config = dict(
    norm='layernorm',
    init='normal',
    beta2=0.95,
    grad_clip=1.0,
    final_lr_fraction=0.0,
    doc_mask=True,
    train_tokens=475300000,
)
Each number is 500 + 40 x the weight over its row's rms, rounded and kept within 0 to 999. Layers, rows and columns count from 0. Numbers have three digits each. The size before them is the row's rms in percent of the matrix's.

# layer 2 attention value, 64x320, rms 0.0211, rows 63, columns 256-319
099:483508443482463521499559504519522538493496530506565480537495438486439435508428550462487503492525559491501461551427559413443550509488481459478539439495474464429504550461515553558454494496529437
# layer 2 attention output (transposed), 320x320, rms 0.0463, rows 63,127,191,255,319, columns 256-319
120:541492532500491454548520477503486557459564425448532455531502469561553547513535558482491457541461481537550522526496405480470477456459504509530492503475512533457591520573498479489518553518467506
087:542513519532530536504455456434531519545532452490536433461474492515476435510511447517519474471470491451514570562561530535504522581570455502507416446497558434476470477463475508416501475483499524
078:482467488517489493428497528461551506503531442542575513543482474581515505501574475542493506553524477503432469515494433490466537451484549574554463503499519561517506460469482484439467553448542499
093:566505527486484501470509515427518531515488437518536505505493466500457521563557425516473429517537433496439518515529429541460489577486492503533481459488556461538506477471490502493476451500497487
089:434523479472520489473482472431506534480457498522433504521533421535430500500537469509504556506484402496511604533498575527484500528598436494522413505510456499459532454475485442450559483492531484
# layer 2 MLP up, 1280x320, rms 0.0663, rows 0-103, columns 256-319
098:579541428542453493525459469536499508487470491470496467521483447505522418457474528493497508517511483466545445500501497548564440447385521505446477478470429474434472419469530499480455480533517519
090:531452500418440536552498447518530508528497546463514529474504455513469514470446435517526485528468565504529555488512507513518460565474474446505454442530527452533476487457533427497511472451635497
092:571453476512531440550486500549584527425432516456407491408477506447518519495401566473509489524492481506466510483487555484482511526435494518490465535486496423465472449512494461540492427519454483
105:498479469519481536487504469474529489477499592481453476409440506448508509510477507457524631454428439506517523439518479445592526430444467477456419484458457524475501476446454529536539512493473404
102:554383531509447519530462498563539562472484562445473479460538524514553516529434516485448448478498495519509488525469496508580530449486518476464533475460527531475469473565529492413465534514461443
093:524504480480513521497461528550461445450505465495431511567493472454489454490548597515466533549455490443569511474491503561475496521511567535498525531502498506390538491503527524481516505467499478
101:537561454483449507592481413536470503481462485473508495553486464487536444450533569529469530561543537508538521511417412512507432503505538517517513457450483477422506446485520468529504488522467498
113:464454480545524478530551515470493553465490567470528467502523488479511463509470480447449514495511557489490450420477509533500523560478495462557469486418515517483558494471564436430533513480552542
124:501473483426455511511434470497553527464521515493456502523487518503499441499454508459517555428459480497469502532487500460585474517466510494423511473466516527518492484507508494446493480552479474
096:525456516471495553546400424463558542544477609493488567536569508478531475457514538528510530464565519490506559400474543439514491526500491468559451487505498544499497476474461552538450497555515414
072:532464463483463560530510467428483536481531495408432465519457545425514420408486568438500564554494440467533446511519541486547463368467533474464470498515503473547521452519550509563498529435547510
092:534514482545456510587538445583564466480512445463514413474506527561437475454521475479491473518516480460519492444471511528459421509463586593438494504501517426486498468516493480507466534449573496
112:592456426506541484504494547525490501457478556441516440503577521493460513555434511505468471450475456443590489496501544553483518427482539494445484500513476414498517472515490522430475470550487515
101:547408440564499499538524537554519527419483549406489422540559518476523492537445533365481485469476527467535478551525503567494476458511476575441490507465470524476452467478474502378529430484482510
109:551513485530504539542514476526456466499501525407545472481494489484582476488496505517472597474516536540533499530509422472480436500506481472464526457500496488507485479513493483420487542515457513
104:555456494537488591551536501533550534431483491466523411460465494454507496486450534461514543510454512460552513537436488504520416477432480518449522456473490452452477476500492499526434530517471491
084:488567406481529471494495500503494465474495553463485428520470487476516457428520462436456571581433395497519504505539521515485466485469545427463445517478409474455502460468552600564487567479589437
100:602519498488461525520500542488490549415442540463528504547510421455443513463529491498546513523501474412463485532546564563517499498490519478512460487485465522484464488433482550446574444501441487
104:533561460436549519534498461532439544426484464469457467435481488543449471429534565479442524519505449486496445474505502531497517469458544525509498467489478481519519445492539417559444556524463453
097:544532507468535498552450458539514518457473527446440481551513444447476507474506583509509563500572527431484391449498502516489477504475548563487493462494465452468561452476481407458462479559503443
101:591563445448451494491468476533571539451489509465475451452544483480502466431506530468480530511544514496509524463485450453557456437499523484548449443403452490505521438463475493418471455505533524
105:490449469463467507509482537532547524521471561443517491531516522462572514461517536470523483564505498420467535550475471493477567434530518445534470503449501498460506480565468546498466481510544468
110:487525522406463496557475475549547483482485437466504496528481526540555398460531445513468485485459496506597542521463501467613411462467528491483492526501446487520499452420479536495485544573517508
093:513441495439514498463518481495480483492466525463527551516548598455473434515485525532474493460423526459497534428513526523462503584439577517518462453464421513561572477484514439416475497563541535
098:507496467501497513481512427524494509535449528490528476511512493469535547477543492452455518522498541488530495444471498489461525415487474486590458481429506543435527460489536526477402501524575519
105:515477435472512539428503515499500524495513523483514536509530526555460530492500470515475550526489432473549503471516463542477536454477540494457516489462420493443551493450496433500451563498516438
115:506516490488462546537549400520479517526500496475478507492515484508505493463529486470501599512539575465538529491528470432555485548488516551470528502442491518435553457506466500555528493484526551
097:539562476484508549521523470493515473519531437539506568494513499437541543424464467450523509440563515490429451481501533502584472504476511451542480423499492515475473501479482548568421515489490446
110:559515476487494530505468502566490559448417470455467540515560476503505492462567512473480537592486405479417500478556470482533515424479525511537440488493446454426560441484486437523470461473548487
115:498462510462496598496485449491508558514472561500508526516518467566462480484525489453486508455448461413467476478532449466556539472469511489552437473408503519479559490446583460444451446501559431
099:568534518386472572511371493472486470457461515500477490430455507460497502444522564497464493470568419463506485531459517409638478487520552533450504494487523478569511484518527449496509527588423448
138:535528494483467549524508495492565527512490515482480454403521465443484516466504489439526523560530517549492485484485517453604483469488491458431440492487508529537487505478440448504557492472461510
117:505450501477454609521504500566557498473517586463519454524551531438566511465466509542471568456573549438440502510542500509535390515518524479519472421467428509506515465460552515547501493571485506
093:532492512507503579514491487541510556448446525440438467513513491529491451476573505450475487529466473442516544512499495500513483410466537526553454497449486458495539461488543453518493482504551483
106:575504455507501580477516467547520504458482528506535519458576488487409492497482463492422511481507477467503453425497509525522473495481480434550446449450430506546499498513501486438495508492506559
110:511517488463484498534536433436537544529469508518530496491544517498448490480506458498458488564569571469497465464477457468512485538485494440542432530432487470493461501537500501530533489543521573
094:580494490459520556545519433578501553423456485486460511515488560498459511507491544433465516510544467425429454463454506508563477439476533517487446408450472460489575406463535495452440550517530449
111:564497514527546477521461509544454538463452520452515418528486546435467475514522539432499490550514501413411414502494510551476524434475543536492491512466520434411515454575603495578488478465487536
102:492501517426478539603520466497547520472510553503493499465505615479485389448544531506507506506520455445544492470494499524508480508430521471468497501460511447450583470452573534529506559571529426
107:494495491510538429521489466483508502454443490453380501433514538350467539494427520471454544491465488467545456504518503468586491501417526541425494521429483491498560443492467473526520483566501453
093:493571432442509483528484448530568470465481503467469449498558448507521452443485494484454530497572483462505552502466514512554395486483508507418510457497469397445524460499559493534479454480518416
096:496492498495495510540515489489506433479523464443493529489514524469549416471452484529459487403573420466531495514455468452472474483529492507499491488490392486535489477495463540481428501546434445
092:544534443469494599507503448512488495453482498436479497452457495511476471501507536491423590529540518421490481421493477463574481476421523516525466510472449460487493477486492421494474521535461521
093:597530494465477528507492484505523540465490510453480503449563521505490451383482573545446540520524519440496506484469480489534390493485539569530477418399506462513486442494514442448438468548515495
086:485558475548512463523458517579446509475443492469433372508529501450503447478508463479474538527460467513496529453530479517463511493519546481459486494512484513475485509517525544537466499498500485
089:475546411461475472506540473520531559470463475537501512453509455531494492442465534479491510481497482454549471480487431502552477498434482528522473463454499468464521502477568425449490492504562514
096:533457457502477502542456526473556471435458602443482452506476475492502491482471525489534520467464502397541506432537570502511418447444541537423422479479524442516459480463564514421525504493483504
106:516564486486566571547508455503529508486479525488529543484536449523437485523449442516426546503502503427501541500412527474510408490475519438548498387498537484580506445506533526542485481486514509
099:498442437505461515507506483505558540427454494485450457468467468486522454465477525436526549533473507533458491510451484473563453496486454503473514462495487512436487458485470522498447448509463516
111:497478484405547481540485461556521530499468497501434535542482517436463475512499441516514491480548475472502500502537504523470498525466584470535461554425431441526526449519496524475507413559517550
094:534464472492493509502451496488486511495455589384515433474449570451498549452462597527530542498471511497545543498449494519513458442428555525466434495474437503445456474481463476486506468537471424
102:492489556488564597479476489457433474504490489470523528398509508544467522465555539490442524459497463485517478481493433389541526483437544541530454482520368550529487486516436488497453486494521478
099:490555545446462507496496468462446521495482514523547515423450542525485404389464498471501506491544482455447435484525541475543531570447490448586461453450502522421426496514546385523505492478498417
104:474490499496470527493517449531488499391479517476507485501553478499544455464507505480389544520517519489518509470488471476556467468498470515508441462458380509427531456455485498491513473526482473
113:510489548482588537508504463514509504478433530472442472488515484563509485526456504446507537482490518510556524481489462445527433480407507508409457514495482474448558463438502493397460492512523514
100:570487451448512567570450471521537563472451532470450509509514560519503447443429601452497490486517496476438457503459497491522434457402503505505461531405517487461532436425481517462467516599507458
106:516450442484529507497520505496466535509494535432507413545543490495516431559537523490462535487469513450557498516496543566443504367504504521506525538420479468465544502539513543434451470483551554
106:507414451441484512540451477435512561448529554500419462515541494508533491509488608535509511519553428458443427488542530467537535453497501458586473503478515479508478478559548510472480396523506495
089:567560527512501596546481444478548534454489444491517510580528469613477512431483461511424527473555508398465493523394469487476443441535514493611478481504514467456489471489511482544484539485534484
096:549474451493519533549452480529506489419440533451456471488500448513515438418519516494446517583487473455497467463529524463523490452455529512513461485469487446490503459483574434517436515511532478
105:543483478534436511538531390532534512536501513456536451508501489459529486469418515410517477449571566512541481507411563466494482524469486533517500478427503519452491465509452531403468565585521580
087:506498500527461495467518499462591481511521498506490540527493459545535505456520428538503530462476486486520471453530485558570447483448503449447437515516471470444465502494496524526506474449498440
106:519523452524477460532472485434559536499515505493496481573464497538532454473477469525477503564545445498486466499476477538483473512408557456484479518473447428554540408492574483494508478496513514
100:543462471489581466588478521536505524428502504509537478523489456489532480499497485494427508498524483488483468473533561516458460458494521481579464482525536466437532499537529499513512496487477508
102:497568518466495554497471500546495499522503466500520536501486550518491461493561476504469508509510506481519542531484516469530513444486532514490471514428464528488445463467553525528454479547570514
098:551508507442480551494458520509557454481464485463526508525538529486500525423459449516507487513465481470487509529449491497528474448518529542499456445538491504473446509500485500499463477569454510
100:443508510425410514503477423490529521488474523497445558502559511496539487410496496530462476431545466528436513451533521481569446516513492523510452493485446541477480483479486528466533542557489492
099:539555446468539625454454491518457492444501449482532544490491505497429471452556466486445537479491495443511481495488503507530538492454611499561451407524422514446537497474534459518452497523498405
111:542497510544504536560494517443520456506513518521464461448480519513536509492450533489489492429531535500476450476473454490594470509445527525479519480486443523521470501460517507419528539510527517
107:527468469399530479535464406450580578493450477504441566523544535454425484428470499567479528514512451458506506510495519539466444492455534547570436486486473493535491439553460461540463480560499518
101:478557490463536522497476486510512484469513495523480573495512492546552541463508484503481592514518459501474492530551535464612518427473563435527479487494451446536495466500487477574511501500454478
102:467414512518517446515539438472469515492477514509485509463571483508508512417549479497490497555509577510558539434509483440472512520460536459550503498473445468525517494511482483529510434503528572
114:605495542447509549543454455523568483434496529456516452504510487538487428437496491533436556489525355470552496475439446496506455475469531520540507475484497443546475501573493481494494521504525474
105:502531460483509510483517460495539523469510450466501504520496520441484469473494502509419495510462549451432516418535452582465443530455567520497480465474441480498525500448534499505463494504526506
105:538472495462488625540496435528525519516478446469493475467456584413487525483492495475431496539438546517501503464422439469508515502501550475507426388498505485493496518556517509520397517514525554
111:496475452533533521511492440492564554467520538459475552518563474534496552484459513463516512480572483521487471494461481509494504476499500529471511452411483438515583465481501461513498488500539442
103:510448534487565476586488439522518475472471485481501448523472551480577462508430521518514478451562491428490449489426506508496455517507454530515493532449493458474537472554547487529483450482440477
100:523494468464460492476476496539515510475486533484430466495585468496534481500541589499474500529416489512453495519493506525511454443450522527556449472503469442430489456478506474476469455487520463
097:507448484511514477523463497462575488518502515488522426560502522524516471458533446558455598540508475435447521512493470461468498439476490499565479537445514471442534464528446530532534496483519467
103:509536415475474547481529504475474618525508497494494493463527486550434379466472542487475515479491485561528456476480478505509580520455505418538509516492422527531504491398517544489488581467535443
092:563482478478500507516489486492544522467433507439467469493533505497500370385468547459492501487461464433433529535508499488531460444411475465471430508492484500421484463468461515506505513574583430
094:547494479454431527532487461488481556490477449445483467463567440519504492463547581494472519531483499451487493509464441468533439429487518531430429454456451454467509443515492438452517518511545502
102:493562430425514536533498400493565559502451517497466543507521454548503483337427510513497528518495500558528535485436438539494455517482538544454441507471496515465497435452543527532503522522556439
109:537449519520489562505527491513504585425477637488525464417520527531497468556522476469537485507518532522519451503509489480528561436475467510526460433445504488469505461481549495445466437482471471
089:589564466425502500506470464522474552475483499495481478461502455566560436506507519484485547461510527520556467485474450441487504484501546486480501493475482436544508504529465464526513481471457490
108:531454546506574507580430436506495444542429551446493534445494548486481517471485551467522493501497455539503521427471498426566584495432533488485451501477521522482513494468556486488513449522516429
080:535462454502580472577393418527527524522473527499477460527559477510483442477483541502495486486463488554487510446464469535447540523502508501508489460514509505510469478507550442482445417482490470
106:522478490505509525568416481508517454478412582434468437530479534487471510519509527479536534455510494466501513476508446436550500483486512581433470482448499494500523446537504458455482489479480561
120:520473496497504523493502434488548581491458559498511523403521513482505427472443525555513491462520490515421480488508479575481446521438505456519512472436433521523467461455478485480505469518519498
093:553558460455540485550488426496572571433471559458421442446488565516525452400470525465436510497509530481548506465516493544520450489423498550497519501437494453460509435479519522519512503514554479
105:539486507453517549481551513531434560508494543402516456473517499468555403488521604465477590495435497515497519519535468453459482505494600563550484486535446516461484498532481469517492522438519468
100:505492488458483552492535448494538548490477586546473572542566570546451495474492521471498485492539514538442520490508547450506505510456561480533467437463500546520561470503542519473508474536507543
088:493503500493399469473467472475528470466509538513536428494556463440519514460516484494423483554596581431582484497449550508530418525499485491553468497420507510432478464473526440462493460505551502
105:570549463472423580488533450507519568454450508533528596425480444537429532485442497508443474458558570437440474424470465493567521493485471489561452398496487482549484518472542432442468489543482536
111:557468526458494513534389453504592468450479517471408528467493461448492521468512591539514551558501484531448515480471482428584442535485558577463484500508530471534470488560437495447494449511488528
113:471426498519511531485514454431513513508504500499520542543562530534481514439515460442506540500443492392441472525484544491530508513440489463483423515515463527429460516415466528532547515488517462
095:513528500508477601514471414542524508501440497463496480476491506471441532492378510462450616463476471446555505449494495438583452536437520530383486448504490482483483483476476471433496530544508493
102:578449421491523455535547489467489516444451523439488446492530508485448497515457541427482524454463502480490446454526512486482477416384507476465462499494501497476521471496485483480475499512526532
088:570548470436446465539492475542474571489463540468471511570487415517523457452507622526514496583513484522465490472447464429482524492474535465479511499491523472490567471513519501535476513489546543
097:563452467515516501523500493517557518412427536471502495461532503519499491536480482447513533493501491500509532458509468526547472445473478512464532488456487467499460438494464419422495464474491568
098:510468449507511481484451495453525445471499516455530520443572533451457532417434455494491520496456516445520509379447488579529478533486472540429465463487512502479510478442496466506505505559492475
082:516523437526561500554529482511539527439539454504407478427411508479537555441483492480510545575540399492502395493507491410567478449497491548517503513524544447494430479496460481518571507480421515
100:471468400526509522498478470460633518437465494526435443539590433543527546477493506457472513522517536446471511490444494518528503459478570535483466474475515419502488488500553517481498481526447549
097:552500485453492514532455477471499542468487504505509450477509462517470464461485530477437537522535508514461528504523541461522472428498536460543451529488491526524477496541488474477520471536436582
# layer 2 MLP down (transposed), 1280x320, rms 0.0619, rows 0-103, columns 256-319
128:464521425494416544529520500491440554436572517484517495529483495469478488528491553507573496408496506490532480476525470552492554536530502522548589532419433489459516498528491520444522513479515556
083:547519493602495548486525506480540543497512498507486547503468519505452519396460542481390593526514468539536505563464462551472488501574517558556551406605516480452556519465466544522450543517461493
099:547465521479540467545529454508493581425443527463465515440555498493448524555394484453450530449497517426482598408492609501513506459454495476489481510487514462509458500491560473467478486488494531
100:559492512528504528452465506460539478447519522483484505515439492531568538514486367567514524535494442538516575452500557532547498511556521459453504469468578556478384470581497522562493548536483489
099:556494535509547541407480507550475521517549524525464506489533511519508476584458489531474515519519461459454557429554567510474559496468515445541491491469485613478502479568446518484518453419501521
075:470487582419532484539470450464484514506404486493520560447515515467508476518454554418560521563497583540506549519500511398517457498518522473442502448396491469470529487512518504510470529550481509
111:569478472562443500508562492448449494457463460376478479467486553453459485488471560537520534410498481452454476518528507538487552505445510497505495534436517486517519525552481519457525467513483525
095:495526480457562473514514497498467560541514508505512410436523510618513542469498492477552517489508486481467453415499454509558561555569483474541547530500473494523475487516470522421528567501553491
129:506567539524482526573509468486530475524425534571482464499541579482436476475467476470459476526557521501469470458428549553547480425419508610458537559440481538522485565567534499499508453471455477
080:497440528489461525536506521477472521587562532515506483522503522499493524486518547479516504430479492487453463495497557567481462479486472504551447521467527523479457408468504474527530549527515419
073:562537443460493544533451422490444525426440484408423462491514548428503494404499500475565558549521426446540480439476534469516457447498538515432481464411476511457509451477538496480507472498525508
088:437455521483462541555504553495479511473523539428555496492452505536569504430460520581523511563468452509494516535526543502551488531440477475512496433471547475465540483475462459501514541482486463
105:476473489430513489542431525461495490476475552523467543510533494503497562497473450520472439530497546428461548482489552571540480484505533457513540514440518510495482498495466443551509440526471489
090:556449488537486472456591528544484473480454488461502495480533521450512465481557528481527475522421448466487470553529459471521482567446580496487498520487528449488525454491450576481509518485580462
101:516553488535475436517543466544431452518465572474531510489559573460531595544518448482528463483456499482493569493491459495558463461541532569514494546466565390585505456479520508529414534501550509
117:575503533504475459586510439481468591459411540482459574494541562513506395502472573498468477483449495496471471468533517447547495463460549554509465493489541516424547480470416464504476489545472523
089:517472484500533527543537503522479517522447493450522477511532511466504491398479481506488529521422476489506478492509437489563483470480517482536452476466466481433530420427507484442488519526477478
088:470551539514476495466459427534536510489536514496453475548483557436511474557536534501522500525455538598525551478553516565509514520511404455502509527560602470542502486487428556475599512555541513
107:472517466501490498515520504531568516497475505536521496541516472539491457496487453547466408512494491479493489520504534507503473497466507596528508491501454529421474544449464500536470599483447462
110:494482441567500541435466474473453533484486461477529465510476564535462547532497413529532525492483461471445439472529478455443472454495427450439443494549557529481586535508494474494486487536564519
144:533475496538538405479496556516572524582524486477468446458528480430526471451507498515516556566412510550493498458456499543426447491555531519432511463517513521494521399482550485537492430509495478
096:473545528544424533491443517502500495480536479550492547550526493542553533467546560452471470543517521601467566553431495449463518459590496479510505529450471546502485500489574441498523480483441534
111:397492499471501577582478496475458470578485475483466482554629525473468449455524474485542521515584525529512477546533425416496543480502525453556491515485428500459478472457521533484455546494562468
087:417556518497463465546537499370495554523506508577462388476411578586538510529462471401490503482434571505446463527524507568466451525460487527524549451480486512524487490516546505504512517466520564
093:556528470543477420545500530457506491482532442475486497593527502488475509494522516549503499511539610497553623476490517527528427482542580507482512451494464457559518502521539517529525519557506492
098:459530510546521520472523534504546506470493461524469493489522485431418562546438579532533507513460549565584497556490480535507503474489543498417505527510538558439439513529537583510505521490559551
101:540432442509440516528609462546505464513489466436488454490502580581492436462517499420532541489554517496485528424525448530498540533530506508554420501485512478461455471420538524520522513479564530
094:442466473448479453497521505475544504469474454539508530527528524546506535491566559488516479531517483520512448620468530480397513481475503456498487460590555488538501538460454513550484465492461438
138:481455421434464530524429501493517487425532540505514427496441501523524559474532525450460520565514501369446449509449489570548502484550498413524555492501512518495533508496534506492519530479454477
103:509517441552489477476527512485544431487470502512524524528522489571520563528490554489461420528522512499440443556523488498518517548468508525516520435483580459530484539531548547499498491493511502
098:536493533521487493492438548494476519464514473525492554504437493459498415531464488566474543501505456508448549476481497439605534434483516505565487452432549490497445442508480505468477606517499522
133:536579523552439491460484546577553478432522551499507504468487468520491488451498549486547505448486434458490461450541497555520515475504497480550573463501497557452454530496518501465526534416436465
100:524516475488404494486452530478520412483542497475492535465490466550459498558464533522590444528552454535516436529470521558582440528516485550502533465465488492498486525547517509525544506554480478
096:566429573433502543521485465514499576453484511486530541556429454496459503452477507447531477496485456481485516471505513517511451426503503457526456511468467587550479484462504539502562488560491468
097:523497581537421480465503429523502538495491496457379451491531456492452491524519521553493430532460481525518490443484582481420551506513470486459534413540513457457447482457501413532478467467455462
096:492497466559493516486529548469430495501575532535444551504455461507494485525564497399456490529441577493418432438547438499478524520540463447476497557424452520508463537556463431508470496529469533
089:469475449515522453497486513445467525535502566482508472526492479489553465508553474577548553542435456503456470583445562566460548529577535493491498512555489466513492502423504495480500498484489494
101:500513515480546486501470461609504504511471421531496496496496489466476501533546461512508574486468462526555440478581558485543544509516507462513529516466562439468414502515477457447429518518447482
109:477509441487466553511539498471461442434508387426471457505535557441480543467463540456497503491477526449555462531480527461559476445500494556477464458527536482477485442540482496466419497470503405
104:501436534518480542518529473460505469477457526462507438463564550449491538505467567517506498565465470473487407450555503560555573538544429487470507518451411581526537534426481493439477488545543515
102:457479454524496521556520479480517487449490491493478451502499506489451503420505523475505503464551449432552498464514502497495500550507533559472464485478456587465522475487572538536540515501498457
087:506505426467498529519617503532514529491502516553452458381526559468520551558487589508496539505482521488455512541491546526509597499463452477452549467502557477497464506510457570551535505513497461
108:478483513463564430571496481488463586448452503453551536521526537538489480536571494458496546462483474431461538507529538499521462483542516525518436532460543483479534477478483514500532508488511511
112:520460555535466421469450512460506538480534517450442488535492548423448484511492464500537499456409544516498534549473404540519405479514494579447554488426527524485520499470546511531461454601468483
080:497537473480353512442483491387570514553586504568573569588479510583548527494469443519529468519496440499426466573439502442614475539525434514487502490573524504476464492484518456517537453558427536
134:502430496566458494492502425543560561488439525478529520524465522459498496483470513510452502514549571521449504447473478482469480521523512495554448518464531457500495443491529463505472432629517521
115:554473532469477538600434447498555531437510539389479533444500501437527480499435532486496578421540465452523485483506614523589464396420495485520493393536494507462497460534458493433473500492527505
092:528493455539536463469508558458538524477495447492493431556517521543460549548573518486528567425493455571521484512448460468501478484474519407500522499501564507445536559510512579525566538433521465
106:571520505543548597539526483432508518423464512486511518415484457486472522490502474486471547437508514461506395503482496448515454500556520556563537478462453491460442451449524498500473462449443543
100:489531507459465529463452500427540581557511465458503511498485489563457499455455510458452482545492547494478555485474489511505475530473475496546559486408532495511551459479555425493570535525472613
124:512469496496519549560496420594478504497545523436422478474465487474552494524457546490518536523475541465550473424492515445592470422434512416472483419528512498495498520485507483503471544495525446
089:547531460530466506471551474498541486464466484571530518465517548479521449536502531541546536521493491530452500487476532540445460487511469547567534512489459535495473544476549533490525479502522500
090:485490512444506498447555553569499528547493553541500513499481484498519487514496505485583527529469522551522542543539550496401533505534533456469477469518496465387512523523441410476496500489598449
105:535489559489432506537513457505446491440496558474536502472448500450582473475510436524423507518483448470478470438524537445532560496464516503503480467465510519461516499516480476457573581535455503
117:498506453505464429503427516445527465506517471488453508552497506490444545476513436524510544530471409461560492520451525449546444464442465564555536511430513503482527489436511596573500538547482501
113:532482542591514476490499501496470512524444560466538480489578552504466543461463398481506497510466507483553481441505566467437443473483428480484475549515484571459527587579543474489548528502535488
095:564442420476528501503425434531500495520568471479445568504564537377541592536478443442504504492417489385571553584521444587514504460455548446485516533437498486407480516489561484487476487485491536
087:518440491487448470462476499575436444565477535492428495523543493556494533433431463466499503517538484571484482535559517467402491474484493493470447560403510490519524488538553477507485540542533539
080:483452515554467426420426499404510517525445560527531486447427572496525538560489438549503464539495479523492586514475557490531565503502534427558500490461473509482498514457521532589530504496532523
126:533473441479481453544530494586466487546560552512533448493523525463482533458484495493520494522537500444510505531458592447556449484439490444436455545440566502547570384480577503443498483456516421
100:484597441495536492505556505419515526442468528499557503470470455589500496480496487469513482587465528597445600517528431492502516516536561474465498507458471460549450520515487533560530559465468474
084:492513505523543532448530465440469429500487477453504521545530491530521508528506505502468493486499512445456529581459531447433516488482533508503557493507533471506469596454545531509502557488554498
098:515545552480425451553533528529451491539459447417445537483522531501517544528496488533584514471509500407445487513501543477495415493491568512496481466464550477534517399440520556544511484503501521
083:507473423549444538438547511499481443480556535501457501483489557450497448482523527473534478466482512504520565565501526453611480406507560552505489548541442530503548536495475485517532430502529555
100:450512520514499492514538507475475543436449464503533500546541461466522501547516470480505500452617544566566424450560382523482515539482516581516489423514519540490477596506479494520507502569480551
089:476501531517493530471455498491512461521475451471522415478473558513517533511564468510478533461487497553484512566500430587444516480528552471540525493498487498412524532489493433553523495554565554
110:494577490454432450451580488465551504529494467469482512490550552482488491508527449528469570539531500527513456490458440437523457425526464488509441528464469523501539560449510491520546557532444576
093:570505524465489493498495489539452533515424528405517551488444455461519498512507478455573539474573549561567484531464470466470515466452475452523446435457449599481472605484444456471462520525559510
110:561474431459530482425470524496512479438494446526457503486491486507469553553549477558466496478421472514490497478524511531505487554524508468496571452403494494507532429539440558457488529548468470
098:433476506518528487491456425576585550560442465456600505524431492536437531524540424543559527496477529530507537541484510476468492430568538505560587506399498493551520479519466484521540515533541513
091:481493462493536550441415532477556505468494594545503499524541547480483543505485497522529514522601442483491465555491504503480490475482452511523488406520524538477423474458495515461476528416581464
087:523495500493422559487479457495540532534470500568573534508432445510527485532444518536461484487471470495461549565544448486560575498435519475480479460478508479501534483470537415597563444508485446
107:465484430559514573425490469446516486553498600518532498538564425511447468575499491469450495502470459477524549417458458539540525430457478472542557462514480511466518519546618534500538451449551522
094:589523496460489467540468438491548487471540508503532473501495552476475476538513484471435484534547508511461486432541487464506481475485449441467542499386495475545497481561534431434482496521399597
096:536568547507442503516446560426555437514482545517482481536432486546510502464491482512473517482518552470499486434587544511489485501488445485467413531546528458508485556449513456520531558472452506
101:507459488527493555537472432490469506517542507441515525561505493469451488547417536464516466552509511488483515507487525491405503504434425532478544555420484482535457508484527511559471549557486530
093:439453494479493466560538583496543526480490519488466449571458470511520526499447496447517523554494521424503497512449512622453446456554494440436529475418534455468499571512483475474522486468435572
110:512505477547451493516488552442514497505418472432524485467536474506481515517478481438458481486515516512515456527543529544548500473457509471552462462446406559501489520489558467505492466428524516
095:533534393600516501465556459525443512502466562503520474498456473417528529446539508473524429473484547521546479515469472492484558558477540527467565562480539514530496472521546514513497497501507523
103:522456482445492477535517425498542596476558508464493417553485496530534411511437550459489461506515497547474461542471505483480503453453542436519489514491491498500567459473432537492535513503521506
099:526421501530516450517558462502504481465507522512585455498522516518470498467461469515466514530499510509490517508520580499518502523473493485483492451524507468527540469532488551488473518492518534
105:514503452552508509534513448441540505538536489524538499504506510511459524515476505558496451461525565466411479495519497584460449465508447535474467426506536453513466510486530447528499542483541551
103:524494471489467514483475504432471478499489465515492451517524456462500496560478504566539499475455510540467495503495517526490529500541511500500502560491487436492472447481427497547490436552475452
103:568443633576551554498525469474550540474465476458497513466454444469511521511484462532557471473538587541469500449471467498476468529531487486472576487525587531556503476543495493516513566426526505
086:549515516456590501521537480503517538455529499471483466498434515493498459470493466515473441509534566564556533518520509554506515481515535498539617485561541543477497508468533447502539560438472493
106:438560481429512549526526457470554488530469508519503503454498445484536461513528509469485480508468473504552453484540424400556464543503523498494540496461426580496459444537414524431488514548441480
070:437526491526432483430487563467453454535592563544553514499497537502520506497452567519530523555535502464481492525518580542535446477544439571456467472513562495462507517426493528502551525517454466
125:508521526453526529547535522597507518471496534475468459452480509512506463470494515493489523475464395521543544486553509430501498505524523495513503493438495507569458428478530425421493510429477551
109:428510505466428589500517477468463478504460574520470507506528504427480424522489491534479535467483543493548530455488550509511492509485488494511443505482528525462467471519516452527493496524488457
098:512543501556460505520543476438499567440497501537550536593537511488468481522447528419468481571455540448422542493503516523507515489470507560524436519472511514534434524527543464416508488465551507
090:480554560503495447521452488480475515447578505479528515449510499525515451496517526452433493437431492468512541553497474530466534529514533544485548545403477540490456437487471485564542498506497473
085:454390534464445447441514501539502549526494449531545554563509482523480542562586504476520488565506517548514529527523510519492480506504530565600483513429433539530481516522527514458482473445491493
086:505508537587483488512564470567534536486465475434455487493547468489453528560538511530507467510456611577505549498537552510521523487598530475521556450492493579551458496568451467485533470433472454
092:475484605504428564497549535491531517423521523573475516503432456476466446497544520524478505466532450543512486521500502541438517518476515482495544535416515479466472495446464562528498414562487485
100:497532481508533484574430451504511528511469523508469470490511523504478449495513524481534535562450522506470513543518503494505507432456455489509447430506504459507487475459467504444494445451457560
103:510505449515554464529576560488514480438516478433519588480568470479507519503461538463445493536452494490435521432478540547496513503490563485508407510456410457447517446471511467465496543502513494
118:519490569442437543583565477502446517417490554467495490548535481551456500543536513497483556449472484461455540493530537496511493471504521498438406469448483539494520483509486494471506492486498561
112:593508524482459536449557517478424502462545546472462513496450517582462452514507545431456544498523475435519564537556491474555470515491579475497435528481530484529486438486502507463505532488598475
069:560510490476518449508507560465549531559559523508532369430501561463495462458415402505522439494510497455511489567525562553517419482492485511509549509567479528521449459526578511521514559470501422
122:570469471426545477576496556599491469502475521534550430518469411499405534502487522490491513510545464517579525515551557467435508499476515505529462501441468515582535429485518437462476501497492516
096:448551539407580493473517511427483522549513515442493488529509505485503487549512469538500430517496466545488474520404524478538500521581513558438507545536436562490497543491509511457546458539386449
066:448489510456470445510488546490537557549465470489484447556537477553497457573544533509419515531485564464503476467446534506447538522450547499597466527424476472492481475504569479404458507548522519
082:540458514496506514487542513547498533487530562502500484479523489419506536579465533481510561529552473453521536501446530476511417434429456517483507527510502498417510448492555462425502487455575462
099:564506538543522538549479483444561511458449530456471485456468514505416467464498555584509572488532488467486531481460548466549520493530504547451467463504539529438470529592531477448488511525569500